Part of a small language model's weights.
Size: 16 layers, vocabulary 8192, 11.4M parameters.
Architecture: learned positions, normalized queries and keys.
Training: a variant of Adam for these matrices, 581M tokens, 4435 steps.
Each number is 128 + 24 x the weight over its row's rms, rounded and kept within 0 to 255. Layers, rows and columns count from 0. Numbers have three digits each. The size before them is the row's rms in percent of the matrix's.

# layer 10 MLP gate, 768x192, rms 0.0774, rows 33-81, columns 0-95
089:103161108142149095142127132083108147142111144193124088146141132144134130122114161126075077129097096122168128104135118117095143143130087163159103130155116092141113130128086151127095114154119142096130125096094127127101121145125126113145103147103099134203127082116120161137108159154134085111
095:145115117182120113100094151126104137121081095168137131122130103113109120130126145136091121088107066134128143125145151158149148173133136192131126141127145165114162154117093083153196097135124102145144123114171147162129153123132139145163109121106151138166148127133133068086118127146154096095
093:127132180117100103130104157150104138134121081137093105124134125115136128098161110111168140156133143133144151137125120135103102108153134134141122151093123114120177173147118144118123140126093145112125135144169164108112176119093166141086131102168152194158156159097103074152147167123127169152
069:124128068107108107170121127133175125151103102092141075075103121139109155146121157114109173106145156112106135146139115129111142110092114142133124128141129129122118102143130097131090112104132080143120133149134113082152081106161097137145139146179072117164120113088118149163134112116168124120
097:141126139155101142110099116105121139163153119153094124113145101115097119164142133117107124152124134158068139100165116126150145147155185066169118115095120111172121108136102120177151098152127145109114144084128142118110173162126101135120117158110192093112085145165140141141109110147100114135
100:111097093140099136123142129138116145121149123148135133116114122144096121104119149107087091145119122172104121114140091134078139159134132067130128132074138116181093153116145112094130098136067088145093130105161151119154160147144143131117144111112148128145119119156160121131130119170140137086
092:146132129095111069103163145114144118122107171118122119112130122142142128108096114151112139098149150121119127092161155148130118168149117105163122152092124141105135115159131142158111125139078132105113171130109105126127138111136131110152124170107144061094088126132115142158149137070176193155
101:105136113168105142147147082155148139140125131130102116120166117095098138153129128156167105105109150137162164142166115149121157112086149137096152110133159113169118162144116110155143106147151132133139127159118136149081139139123137059101101143131147117137132112138113077119152134113153144130
092:192130125091147125089137112168145108156149142105139114111159090126099123141116130110147139121140146121101101095120145106129192133132136187119128128121100136111134123112114090171111108135178162113119139131119123133120083103114105130145107174095109115135022132126117157148118157139148115126
113:143135135149155119078129133115144106120112104115112151074111175124113155079135096129100117117121101106135159105140164110144121113140164107146141141112129154125145142100121140117159130152148136129151155142109141127141189139109138153164097123138146132135152172155163135119152110140114138165
092:151152159134187121133106148101113166118123114137127115143134148142078143159152112116115087147131097178157139146153086161127134144125113179110130126124153150146137139129120113111110143143115111152157092089127123146130088164114118115112119147115097162139147136129142076144106177150094112123
084:125099136138129100121124149162173128121094136130123143125143091160155090135113150105128111136104140081180067134126136145174169120117132107113140116122119125096173158125146142139107107150093109100178158162151106082089155121116173147108129083169142113153119158124129099157118111115119134143
092:092135175084109176157090173117124161143104117102137154099117144091131118130173120105151106081087128159126121153105130155165137132131122159121140126148138147125164129151154125099132120121117125147144100141133130129141162120128115131143130078167138140117102160128130097172107135124174110142
116:129117163094147144152118118100121170090159113129108130149123147160104105117200134120119091165158087152171144098140130148096119075080124103159139135119138098156136139134101108131112135144111089135150134095150153133164132149111151124112149097142098143137155155149107104134133108156095164142
111:118139144129145154142127171164162156138072146138130127150103130109106137118113115134083160141118105161146131136109104124145145112085114168145120123137123122118126124072130125133138112140112140113136117113123137180156183117124157163130168161099120164119117153136098100136129138155129112139
094:085130113106080092108132126101098135152140058166123120126133150111160166115110106122114113105111138130111117142134119149086105150101118132150116133100164086142186128094106140133165140139084163131137078119158161150103141108126182136113081107119157128123147141124109106084114118120142084128
099:131146111137135109158126173147117100132085127161101100144139103117124131101122145139120090120149142109123172121145149129112109142110158117181130096133177155100126111143127119094135095086085119111117152106139122116118115126114115109122146177097126084135120112143110144098113139119137120118
086:099152111125125091141154114142140126112160116113117146134098172145140127155121111128121089178153143156133157129130142138148143132098111117105129121102081196112144111111178153119148159123123097152115134100166130141130133115114132121121170107085132099138096163134123088107120112136114118126
095:137125155155046131108109148104143138119120149159124120161136146142117083084106110112123154135123124146107161140123117081103150148118110130162141124135131131138138115131110093122081134133122110094139146153152150135167155129137128119145119162134124138141181156156126151144111156148134101189
099:082115138101148113168119139134153137114064102159120170099128121148149092138098143157121126150135102145170154104184140157108118134120117166141097149131125168095095108113131155086155143147138078126127126123088115142150113095122175156143130114168140098136148137122115140107113140144138132151
101:129150157152113175127193130151091124093160109097134153095165087120123142143079147118119118140140125157149134107155131120160139139175160114092134120095121074120095082158162122140112140151150125133127111143084113123104138128130132133156088135117142121102163174153110104170102124141119148132
097:130127127180133166134111114120125131140138144121149100086137130085124138139140160125124154113144130113166102115131150112144091135128142145117125131148138159134148118149130145127141151128115153152145120117124141153103097123159159126140106115135111136142153147155165096124079119105118122166
101:085161114094123111137120072127121158204127151164129117125145144136107089123117099095139138127128135160135139110139111116147132073081109115117139131129150116127113146121122158147150113145114132110137103064118137138103143123126147114082123119141145120115117129122170102153110150147086119095
105:145160119129110119139157126145123144128080148103119171120124137106075120103117132148114125126088100160091132100154140164165082129133148090114135112133104121087113102124120146125106105132119122086094131162061099150134100165155114113121131130136132126103101127155120168097132172131074165115
103:152108171146143181105188051153158139114124121110113094124120125144122150155088126098117091174165127114133113131136129159111123086077125119113129139118115100121159114093122108156109158147153133113119123130144144180140070135129146121129137122120098138142099129141112160112124149136129139125
099:166094130111099080131177137137157107163111140093120148114148101134093124140052133121140063105128131123122178094129135149166123136144135063117135119102121119102125087157147137115125144134121151074105178127145113099119145130137119095103181155105118167138122131121103128160143139097139128203
096:112133153118072126096144151174149107114186165105133094132158101156110127158119138109108142117146134125076134108176112165095165160132175149121126132153121121146138103195101118127148141162158137105151132133078124154146123131130108143135106120083172148149122106106152132121099154136146102156
103:134166127103131173150109136100146130125112169110104061136109146163138126093118143133130129146134136133085107099090133119152136083144124137160141139149098121169144141167159117122108150136113112123143118089091158143095144118135156117081100127182117138161095108157134125132117101153154122133
099:129127127165124133129149124125101134112127131133132114128149134130124166125132130138145094141105083154147149105147146156125152143172158108126140121121157112112164119101113126157178129144142137143113141096124122112091119201129133124108073107152136125147129178168177114116178102149097125114
092:122132178173137111088156106131086153135091090102136108090123098149115163130106181179066131124132121133161122124149146166106111126151148128143105134139143126131137150137140141142138138143136127132148130145127124109147115142108133102136128115093109169121120144131110170167155113090175140152
113:158157125153104140100110144155152146136157114162155114115147125108104130143133142093149130157103107139109129103124162138173164102164164126094158141136112135133125153143124152154149105182112174122077110126101124144139196125122143108129106133111124062161154180170179119129137119181097087164
115:139146126139155130153134099098124163117106106108123117177154112143119130179179153118133110123126138144154126140151166163095130144166109124127143117132118098127073128144120113137100158139130106126110125108137119130150146137130123104122121117129118157174115161135152120127122156142107142176
091:117105157153095133135084113125137055142101099152155121108142121132171118134095139120097087150132134132140147119187138095125099090124138125114136125139151178127162156142112144177151111117106113147115098138120164078102093096098153161093120168147114147097095137174145109143141137104173151137
119:110117122133143182145151154106147129123180113118155138166159137128143139176141120105111131100182058130077123123128107128167152105150120094130134138157117091178102119133190102120156134161134177076166106112126126159149143129113156107097115154108134098116129141173112103154154167124104129107
115:164094127125147145146120140096165152136082153118118147185139106128086125129129123160131158119103092150077141092112114119152150133126135154133133133166153106134104125146155134082150178125117114123120134136084145169164145154124120151107099108140139124152098139146087100132135124146141102123
114:138133147115164148125140155129099135089111120138107143148146123152090113124103102108136148147088139162151197115116129159160121115122125113124136130157125137124135129108166144078135148111147094154130115117134112165099155132129137126128146096175118102107139168134110101159138113144118129152
111:192142106143095127161104150103142122091121155152137161165136146138121144137126118125122167150133090161125132097113122145128162164127137131152135121129132139103129107139109131117156188150165157109174108098143115182104111169120129125113131120146136135139128179154124122133132172167129078152
115:173100185100100131113121174129106157131137092134127146150152132118115137177115123138154107170147133125092111123152159194130119084140103121124133123119155094092127146143144132119125121175129133166107113131120143162149166130117140140084103070132122146140135132165136096118166100124133168131
099:117142093118110150158152132143124136140169162107143094174156107148144159117127124147117134118152133127138139174096125104133157084133159144166154102113125122121135120117115068101124162126086146150183117130109145108116136151104118120149113144139129156139101114110116112156179112139124088154
101:119137151161100130121139112127133151118103115132101077180131141125115127160115163076120164141134061100111101130136157156155125153099164162150151130151146093183122139135102161151133143139117134161147088133111147154133103126121191162132121087122088146096132128137127169129159138086104092132
093:095123171156079131121110147101148131160124127136121122122108151114114119180179131177122144077120119113118128110112122154139130122117136114122150128158158127076115125154108147149110101130124111132112121132116174148119123108138156069125132107095123131089100112137138125171159098120120167084
097:157134121129131124105122138119164150155078099156099149146128131131121100119099138119129135097144124115159125117143181151091096109120158145108120145086154149129135167096114131116121127120084094142176105119136183121139135121089136128140116127113125051140134105114145169143129079146131137128
092:140058169121126107114146131109150129093117136131134105103131134148126130128112094109101113123113135124128146143175122180123107131118109130162121153156178114100144142146132172133158150116184138108140133130107136096115091111126163068161110180167121111148155138101142151103142103088111145094
062:171110147113135119123132135135187114145134105159104144160087146155136142148182101113110153151145122150094105190127129111132143102109090158091138154122099120142132150114133125128127133094147140119146115092177076120158116079133075140113113097148093115094159168126152151128106084114110131122
119:088123130165149114118142119106124160131122128151131165137108153133096113139154119172099162147125104154135123103099138108105121170085134146165133111121176107160165106122091116119108109133101137149134107128153133169108127165114163123112137121151158112158144157151132122114129133170111097125
091:124120171168116156131153069077157108124142137126142111143167094094101106154075130148134133142099122115088125146126150133147142156106158164103124123133124080136140148121145139191126119114109121130158175128112133129108103114142171185162126116142145126128073097153122124131123154139122110164
111:153117102101141117161163108162129128121154128078099132136116133116093117153159111141124143118125118163090111126068126162126123112082129166086123126122129119112131080161142100102113141129134157087095135119133137140102082136121132132109171108119157152149100110122090140126163138116116137164
104:168105108127123124096119153098153170117131104117120138136119151123122100148142138131160125107170117115107125109125153149105139110170105165154145123125143097074166114128140105113136161163120159135122107136113126165154138116114103094128105109159106160126155132162158169114090160151085134166
108:135096120121148114132129136150137120076094091121122138141105087131165168122128153125123140104131105109169161132132130150148181093114145146136127120130170114081135112131118107132112108127143114099185130088090099143119120134107165112148135082126148132132118133151117093069146133116195126129
# layer 10 MLP up, 768x192, rms 0.0683, rows 33-80, columns 0-95
097:161165148145151125149183102112121106097143100141114143142143134138116122154115129126090160113079109128147149118124165103139110117107158220116100168170111115135117160109085117104166128123127098102151159146124096130158102109120095123130138116130097120162143092103119128124130130141111083116
096:181121106136103150126132144104161166128105137148122157095139120125117171127124163131171145147137095122148089120123180096191147117152114105121138109111115142129137151036157119125126104119126172117112093122155180115123133165114136152162132130122123132128175142155083124128113153105104148119
102:159126144170143125091105133131163134120105139114142145132123113134111116180131136122075137119102155101140104119130101130119156133111153162095165135098139148140099118155133089148123093134150150124158108120121127131131117176151089116106138110127118124139123093139178128113126135122128045129
082:130150101098099121126106147132124134183119116119146136126150130117112101132132156167098116170111131118157105088138156130123109114154171125096134147124132134145130150118114099145121139132118087149109070147088128104103141111114115105109106152150122087156149099106189121139116118155127133190
100:125113162138115137122092108113162125153161201120142113070155136138141143165139135120150111153124122177126148106144136165127116149122117124112157149087140108131141124130128121101169143116106105147111130151096155117118061140144165150124149100122121167124140128164130122159157174144148121130
096:102147143155117094144153147146095095121173121144124090121115106155109089097163114115078149150102110113119087145130107121130172160099086118101108109135153121101136099123103129128093130135131089127133151140163138119148136106109146128131132137144144151101113144116163163123105118149119114123
095:106136145117121160158140131166183144118132175097112072152083114153137138151148114152144101176150129117114137104112057125193120127117113146158102115138098147113166155148143143180062113122114133131169141149138133106146133123138140123095100143117147119153164097112126166127143125139193101113
096:173155122144136100100120121127129133158097121128150139101136155124106125104132116146092147132144136091079104114142122109139152125130126141128132125083088095148102153165124133163108133107162172082153167137115120116113116138187125126125095096112130127145123174135141140147132152130168110137
101:088129119133137128122120131158151120131142143113153062126126131100122130135085110121166124121120126124122139133190129126148099125117158139148132129134131109166160147151102150170140093135114143166130114180108143104134165119107117156148119145133123097084131110144162117139128065076151131187
098:126104109135143149152120147140111181133134131137121175131133157131123119110122104124147139113133095106115124155122155163096101153125171137124141107141097135118121166176163113086152131123169090131165120151134102138120114190133099169157126116112140115216154152115139128079121146122110145114
092:138104142147161115107155112116117117127102122121115136109147118150161151120125137122115131127101097098115130127107133116137126147153167082131146090120136128118141081150140147102096168151152092091150137136102104138087119148135154155109091130132133089118104124153142181148169107114143121144
092:158141147120157136142155116111090111098154121111105129127128145133137141150132087137084126098122116113124154127140131109112110095126136117126124142142141140121167111121101086138120144150133120118132121106107122144119118128119125106091147116155147158097105147142171166145125118152133132166
089:125122111117103139116131071118140136096163117156128182136121077145169166108092137136104111095124143123114177124109131169075151157134120112151127135099154143188105119115138059144150125133094109111199124087124168132112118083122154135089160132080139128151087138147128106132158117138139099115
115:152145121104137097119152156122087097139130099115116102108114122121139125136113133115110090118140122144137090135124111113121104131129134122078139128121163110165145110125149161131113121138092160087140187169174171098096165136131164112171146122157100110116110141093122205108150100151142170104
109:124085097154115055114084106146133101093156116109126123104091140126139083074111117116136140139124140110175133141121132084135194178104093149164126142112074147125099124175071141141161115114144135133168171146127110129091140118122149122107118125129134114133173144106125117151095126121157174138
096:132118119110094095126164099130147131117155117114126131124126101136143119130088079065174136083144145109122133131095139150145094151114149155126110149117118214122116112136170118141143128135119155103127123145142112133084166109135139110123113122133120159171104089085102148108065161138159161128
099:135150130109113086134142103076132119148162144140117132149153134110149107145106113135096173142120124103106116111159124098136152114094168106114122140121083057185105158117114100160175111126127116090173168147170115098135108097119177109144103112142126113096090120132142128139119151131113121131
095:177134109095133127116143146154152113103153120122134071091135119090137154143135156127135101116122149098125120144129158113138120131104148080133120105119098125102160127120127129081155129127142120103125163119124156073152083151125140129130157119163155056136119139116155096126135101150170130088
100:107131169124109121104129118118142122137135105114133092060140107143143104124161126102162121166104131105178140131112124135111110134149122105140155168097176127105134130151126123168166195115115085146196130107100152130097157132110146131129135146139117165120120147117177089146141114103125159138
107:130131088079150128119128115112123123126112135169163106168116127152131068142128161123138089134131147124117142116184078132113086156132103130127148121114150110114139095105106132124137129106136072123144130103128127132123100137144118097136099178106159099140133067128070149087105120177096116103
098:127135117130171125129082119178153122123122095146139118148114132144125109114139129125155129131153118148133105150146138118145129160140091104126121135178160153158136137127130135113131119129149106139129114154147137100122127163102125143098217126084097165169107102115117116125136116170188095113
103:141107128172121156141075134160150150200160137099100110102149135151119128144102136096120127129164111125103134135143100140112096118124143116115145124132103100139123099106169149135088080145125103138158082110079123121145119140104131115131176119152128105115103149147142117126137126189130101160
109:130166094139104116135137130074120149164076144129086138113139135084130157170128121141100126130126149107122105105100110162109121161098104124125132144098136181167119118115104177122111110123104146164147115119127133123117091114128131174121093105116174119106134100131109133140153168133136165103
106:121123090101149128150093125123154122140148124147136144110125142103141158124158115146092119110108092123105157129152115123144145205111082122139140127151201122082113148104137136136104101116130129073139117153101087088089154123139126121073140110086149118124165125130115134124151140142165104116
102:130121092165116113143127149133138085135134120144109088135190150144118071129105142104123125164098118124133104154138153111122133181148170106095129096106150129145133153151121126122089133096113139179107118106094101060095146125117169156090113157151152104148165101123146110126124161101145108136
097:153125145157140123112139175129145145139076136133112078115107145134156123107108133125144119111149145105190135125137155127148104171122171083163132138129107139087113140137092170159113119134160170137147132121150116133104126122134132094132119174167127142076154142124112123139067121113150143161
105:158123079129140152148124093125067123144097106094132134175147109130128109105148111126124100165152096125137106115100091157140120125130139099146141088139100108126157119081098098101133168118115148094140144171157130132128115132145134109107117115142132121153148106117098147090153132120148103128
104:132077091143116134133127102163096122126129095134160137130122131138110138108158140133109149089119125103147141138124075171124158166144145088131111103124139159093066130106101100129112121099068121152148141143130099134091156107157149135156097140094161171117117144123139090175132129095148114115
099:119140116124110131149097138126116133178163096128094128111116137165140128109163155167123107163088137105148149114159153094103138149145168124131086146114121120150188144131115157140154092135127117181157109180133206087121111126124120112170114155143122116123148118104151110095164111110129146122
101:140167093122136136126127110054171132103108127116115133126102152119145111095119085120117119121093149118121144151125118113102119106117124131122132135112135109148126156133086190112120147102102163115067106130109153118133134121139130093108158088159136159188154144091132087098100140128093137102
104:133129154116137143119112126162156160107143108149124113144135158119139142120105142106125140108101131101151157154086168122112113114108104102141125135096123172074128145130120178156105156114164095136137151127106136104144167067102141138098165150122105072135178142156121114120157134127173175163
109:164119118124131154145175152094131159106125110108145169163120158123062123131185115127154117120171101138146133114116155164108112165112119139129124107133120147121131147100150099111126163130116121089107103151154120131176165158142098092157146119133074133140171160142145115123115114113097132117
097:144140097159139165093131109145114185093124139111144130121150130119130145174138106133095136107110140137121148130142104175130119122133123130148137111136148130090120097132129104169154161086144116127110178118126077138122086127100132121149097121116151112186112130124140097108117147145106137144
101:172165086138073141108102124101129157131126128138118147095119091108083133131135130121167112141109115159126138090111145145126119111143123157152113131095109128121109153105108116109148106111134110149129123155133152118176137152149093147173104117125121101140146120127139140095169140163107132153
103:173078143149100122120096109143147128121137168122127110099135136084070145099134133163116115155131126123100103098097135152117176101151139173111130122179132128153119128139130114129100127117123084126152138172079150153101119127114130111158114145143105128147100117130119139105073187132123128107
101:156147149104158153102129125160133117101080077119139098132124083121107131183132136066115141139106209078185121095144128145162145118116169162131119133102115123152053128127188135122114155128159102111138108109150114134102121104135151107130152140108116105166150144117078127137141133123127137134
101:079110136114133132136136111104153159132082123085111079148105123125131104079117090151175112134102156120132114148135138165126111089138118078146149132112161118077169173116100146159122120113119122124134107134132105104146162101119140109117143081135126129132134157138129167106145091128108170135
103:109141166126112102109160138181118123056157118119118162154133130095092116131136120149097124142149114110120160119146168124157143108120154161096122113182155087134135145132097119140130120112148134130135123177149141147145129110139139158116112102133129136104131123116178130127155136152118109118
104:138099142139124111094165131086128132109148122133110139149091115114157100149103113119150147165124125113145110143137135154142112143117095156158133114142130147120163170173155163140201127148126113140133127142120135099141133114124151168119139122155140106152144134128180096107110092093136165114
102:117093135162141120099139083116109121127179118145117123142132157088103090182131121146088159100159114140102154110088131132131130097157160140111117114118116119176105139143110140082131130121135141117140142138119135113175187127104106119109144115147110115141119086127117121116136117115100089118
102:089114098101120169168135102152110116136149101126087093110102110132141126138179129131160124137126139139100107155107092149104080119102131074116135137083148103153114118129074095091068142082103110167144140114140138128138103140148119105128141119139133127109078147114095118088156154121118161059
100:134108116158126105151102112071152131149079145112138138145112124135144114096117146165134151111134109124160117104140119179137153134095190127136109115147115165094107155075057123127101113169120135122125115133126068143127076166129122104135100163123121162113129110107110160084142154091100125125
097:111127159122125103137101110129145080134160113116118124116177111103130118138117111144109127128141115103101127128043135122100093104130126154092157136121143136154104176117105103102159136124096122126166108137114120132124110103143115141119110124114131133135119107086147083117091126132128103138
075:104128121106099109109139102161154090136151105165117134106082133097136120154106095127093181200185144115117105150110112137125097114147136129131108122127089149169098144124103111120109133138124094137141115129145097088126120096120105143088134157133101151177156146107112122094155133104129100084
110:145154157112128134118154102136132133163083131149143130136105130146156098126123153087117129165144119122110153092135162085138213156104152127159123132128114066144149071113117108098112138146147108091134139081153114138137101164125131095110136148134118142122119103141109157154100135151107140123
099:133130140151120172150121145102122123124141130143128119079143113121127117131122109131101120147133134124148133122121148113155099152162153128142132153144079102125115099116084106144102118083157136178101118185171146102119114125122128126172117145089125051114090105149157139124090162129117105168
105:082148107144129118089080108150128153114136163093127115148164099103132108125123140151143140134112139093128124113130125123129131157122110124132113117109147057166157165139153143183141120132131159101096181101160145094128123127115109160135141123094136141089172106148130093119127144101153142129
097:188112120138116122103144121132128125103098076142104140149082117138135131135123143138121153117152101130163132093141128158158137125145160109140135124128114138121114143155142130118128149110119184115097128130129190151116088135098121116093108140119134105199118139156117180158129108144158160143
# layer 10 MLP down (transposed), 768x192, rms 0.0677, rows 33-80, columns 0-95
093:163074077078128108131121157144094134150193131124103118126133126127085131122178108136175112112137156101105113111117166139113149134120118082121167105133100123131112128098144109118112143181133116153135137191143167123123137127145128109123138090146115114137157123106112151113173112127139150140
090:134161123109107160107130089105148151088128139107133141113098116114124139104112162118146138164145147147126107125114145117061125102110129068165148120136158151143120132089121142146085141120155120131141143152138107083092154116132121140110139144126140073140117135138138098102110114129167125123
101:161122114128128162105153164164139152120091125127116118121108102157121101081167110131160157146099140117153117160131103150147144104147141109129105131113126079068119116161152108117170118143112124143117134101107178126124106135075173140099163146139111144120135146123117116154124108105117116061
085:115112079145158143139159094100159154058127148121129139129080128116106152085108164105130145135096112170068158147110132136142131113173111102177104143123139125120111102114135131147109118079086150130115158118150153124145089167138151109158126106127119181095131153105100146147164161120121134104
101:066108136114085095137127162095143121155127121158101116065125129150095143139138139128118111163139146143130115091194098126152138133136128143109152130182122110137126130122121113131154120117085143110089114146103085118138153146138081155123127135117172132124068120113151099125100131143094045146
101:091135114122118168158121093142130126116113122118124120125135150130139132180090109142138130148122149135114160124109167104154130113109121173160178132187094081155116153175127140105141131228143126126088102142091146129089103120122125105151150120107141136098148136137114132140156122161106148161
096:140138160120149117133133142087110143126129100143129152093151156145105161114160144118144127130148197159145132099154140113148082110154125125124122120097081114144117139152131199098134103159155190083141108119132157136125124111126118153121132189120156140124121095177076131152074162148117156123
101:114103173152094155130119128092077124128083125168125121144150144171130112085146138132164128165137106094146051122064132133168073079138109080132126143125145148110121143173117098162132127097108138156110140125121140145178103127126136125121130129190107094132089124165127107104146133125127130125
093:117108154117201118100171147117138143089104100124099116150112069116125157075154113093131126143144137117131109124101166131114108144133127156138102126133126168114118108133127113098124143067128100123100147073129117105150088145097123131138106132152106149163139149140142127134109186141107106132
103:144098152128182138096120111130105094108139129115107116119127153111153116105144103136116127171131132158100099149168110141116087147143178122082113137129112144138079127155096132108118107140129136147120123105123141102153125157093132139174138138123135113158161126110161186127085155093127168160
096:147126163148171104104168095149133114133127139172136124144140128105120109151148095109093113088181114092152149160131137148091126104098111160140143137120146125093133075090114111137083125112146053109102149105114126122118123163148151128101105165145096088121132153135154098136119149113118135142
083:179064141130090089137092136146150090103127132162138110150134143127136116097113121088104127162067117135155114120114130140116143123123123124148143113138130151114148139128122100122095140122092122140149120126109204161117149112174136171119127129119145140134155127123147095149102110154144116124
088:120139117149116131097152169109159141089107132086135144118144130098135087130118116146123137167129123151116108163106167170142156096132132126124134125083157121139138155126128089116109108150182144178129110169065149124115178132132123111164177095127105129138123109121185119133153169100114128163
106:114156122135101161194148089135096125102107140105171093154172096100161076137095117116152110124129148136157127135147097090125107149106138123138140162100189159163111162128126136159143121132156122106142128101137154112120060113122130137137118116118125156166095082160112143147115124106128163169
107:117115172102114103065126122127164131141180147124130102112117094108153164140148124116107152135142145118104137120116128120092119146135102151108132135061137086146091105144086131137067147197142132122112102149081142105139108129110117125125120130171095136075113129093143119122121172112086113146
100:143101138161127132146122142170117112124133093130099108099113120111141153132156133116134145130155155065124117141113187112060116112135123122128149139169112120126145142111104094166153141127152120153131127157184100139187125106110123151142136126148114197176166145129132134118133126130143145106
100:181115092149142135105118150113128156127156136129100124104127095137095134083146152188140070157130126089138088129135107132139112143145115091109121138113124138124126138130118150165117121143099135141096133138139176120143148135145116121124143126097116108159087161129146143128139129094122156111
096:124146144108181095157125144111109112172144150137126139132105180151139125095151151123126115115110104102122155141143106109140144156139147180130127146128141100126124141148112134140105159210122156139169146118146141092114105135131111084149131100162080137152118126089135114151099068122122149094
103:131131096130171121148107106120137088118132132096125102120112133144141143127132142134121145107155099139161132148103082107134169136085129134126142145148151110156100101142133164124128148121155143168137133117124034184156141112110130169091161132129104138083199159098094157091164100143132087103
102:147121149177121112107139143098132134150189104110154190128163156123147146102137113111127115130128116137096077166100120118118125138176120141128120122122140103120203106176126125131123138115129135141158135112120117085125172113155124093109138130145097101147123109110137120135146117170123094107
096:148132097124146135192112145121142165152100121117149116090097152092169120132171120171139108140176145109180145138115055145180156121088158146141138140155107119108144105089121107162151132111111121108139138121106138103075093166142121120107169130100105155100105098143123126139103109102125117134
101:130120110143145144112130106155133113135123141099150159114098121138123138104134130078131124152130141118155138101155084135122075116130135167146138131139128148114101125102155138162149093095132125142136080097137174140091139176139156107130120107140128156080151140102126105080138078091124120185
108:134108105145137099154116143141121130097120109111168113131154141091136131123126138113092153116118096161168131107134131156097108136130179180123111153127111100121120157130110101111126123094176100144118115124112089103113099168143136118164166193136103165166113110115137131142129129114178129210
108:150116136141136151109092146130133130160103151129132120149085138149097120135142144148148124150127122121115119132139115142081099067126116095115159117109137164133183177146129183150120117129125117127090127163112112180115151131141131132124096144095124107116109165116148117105136131119138168115
095:132108128122137133119123153118121127128120135107152117165120118149141148137141119119120126122182095093118167166118123165065148098094108173104130139122124155132149087147139105135117108189106157118173115105133099152126134154117145138074108104127144128141130108120071094128138146168161132125
097:137144115133103158147100134148145130122109131126138147148140088150120126139100136142122122122120096169114117090137084115200100125105108127141121131153139080152123129136097154158152128104084117090141132135146160056140120080140152132110134100121137093125117150125141056079139164130114166153
104:112161127127122131158132118152141152141128165112113144139136117125135127094107108095126133139147122107139133137096095139111090107140127141143106140147106139155146105151084142155133123077109133102127121108151128144145095123123145118148118088127164124141074096146102143124123131121157120082
093:131151124147130131094164114118108160131118136131109140103134121134135150105146118130101130085088137127187105115145107139127159087135100147080116149105184123085121140091099139160137135113157126121086161125193127130108104161155122083103136162086139087122133137126132126108150105150099116127
098:111160146139065080159119098130131132123141137125086135122124155118138090148122105142105147113113149113137082102150114156141136161147146142113141110148145142171170141143089142130140115092138126125180204132125125103114094120140112077094140128133149096157092110162102122135133114158139145161
101:152129086114078155111137133120167136143137199125144115106155143145128091150080128104187142128108132151111129170151158098115154091144077109101108113171136143107123137100184107151129150154109141136068096115084113182148115116112133148130173112154109162117153140145152108119140128143117129104
099:162140110082096142160126095127130159077127117174131142154153123136086130107132101129147095122135129123118141116124132143087130153117101103108154105129107115130131163110103125128169123105133086122160141138083134055090101141168156120082145107070177122150112121175101142132153140135141161127
097:134132142082131153132113146111141120152128125134139136122122107109103168165117137127185146059156127121107111098093131168108133129147080134126098117184092125153146104111179121162136091109136146151169112155080099155141144106119111120111134086117142103096107121153108151118113155124153133125
095:117113128139044108135153152125135116155155093108153080115122152101133103188122151132124129138123169160104096107131164096142151104119130109153126149110109127088179151122132123133122141142076140094126131150127194143134167108125135130157134123096188134123160132178125154131156168146132123083
098:126129111135135117092122076134121140147137130114128113099126127114151132137170120147106105127115139113158110103144134131130147132136082139183141160145117132103138139149117138157142128157123147145128113127144165136127196161124127149165148122060096099156129117152174133128139141189119140103
106:154129108132094153141112136119140130141087167160135128120131116155147135154118131169091124130131110124116105127084118145120117138157137120106153131135118102152076160151150116143098114119122156147156150109106067121133106113124115105112140133098175100146158145105167127137116102120142156137
108:129135164114098144174141117131115087146104151147128156133170122127149140118124103113092119120124158140112170068125109129160099119099123174084128094159126143142136115179116158143136142104142148135149128140158155156124131137110147136129139142169088094120145108126136167143095094124120141123
090:146116097108153130130106111126130162122127112093119135184117127138110142109141086113181125168126148117096147172147118107131169084131130092099162160101137130082119141176155152121140108128103123128106140124102140088121128148119127113079148129118125130114146129151135148113122142146093085160
100:122118135136148140163140116127140119126140108136093131125108110147092143117133097134086142118116127087143137157130085114113119173122191170104120119162129132120115140120130108105143131147140177105112113114155160119151107124092131118141149182165073135154120119117126104118133121118125160140
103:151127144107162120157169145117115122135118116146113086175095122135107093139133133074112117149121107143098134143167181158065113129128097165174111122097146125128124125129123083166117092092112105139146158124151080129146137112125156150105129116112096158148127161104149126131117119131153128106
103:146061123141128122177131088145079092136169118121119114088120141107145129134122142121134130136130125109170105142135153130145140111161149116090148103063096179125084146176156117128166094103132122108131153156139165160166120124121142105120150136102113170155113132099166141112109115153150098124
100:173146201174134118120163122127095142136179117122135125109147106129093147129079139118132101151157173121129151160138130129075155121137106132122131109127148121207136136128081141108122126141114125163117133136115079118148124147145101164125131145113110164113118122168123176135098174105091099134
102:119146155054129138154146154110134140117165108108139136163105166137144092170129123126102102156161158127086090113148110141071138100092131096101170131118172118164124115128141163154102134089122132116157093118089125132107146132121127123096124129099167115119103134112147094149140123127149122081
099:110127103098136136140112122124148150134105106105091126175134150104125107094105130159124153165126140145077166115089097125136163105105112070125113146160123098146156102083177116094098153068131123090161096116140096146139145132118116108108132150174129129147112132121126117155130113140125133145
067:143152152114159136124098124125083122119114125097155108119184084121121120120127165145160120139088162124149154133146104114140107128140131135127203083151121120132143114115112110149120080089123146129134158151109108181108136093131155156133090101106150121132075163158148125107138115162130109124
104:162097117151134150109127134145149161156135126110110133122113139114137195118149111108156112119111122101142137167087128075093177103091167145171126117090124099122145108143129080126134132104161089117165155126103093122114120153152115141106143156134099137124183172145108120139167126127115081111
100:090112163131117129101097149130131087137120103108095139118116156146115138098168139150127130106151077135174138076146114130129112105119128095082131124128120131099150141142131089122117110111138134135118118149117108131124157126124138123112080122138142101136146167127115088095130125134160150135
104:136138101166122150151138129132104143131140118120089118143146140184160122097115105126164141130098091164124072165113121133073191107126099076146121098106127121094087100119125118105076131128109108138111142085116136147161126138127151125126122112139112126101122195075097153136146127144139109092
089:103166109138119184179123156145136134118152159126132146131119120119121102103137112151123140140111112125168109099154131118149071133117108072121131148146129136200140157113164103155120122089131156135121152134172153147110100099113136130142107140101147120184106102151091137120162115110133171117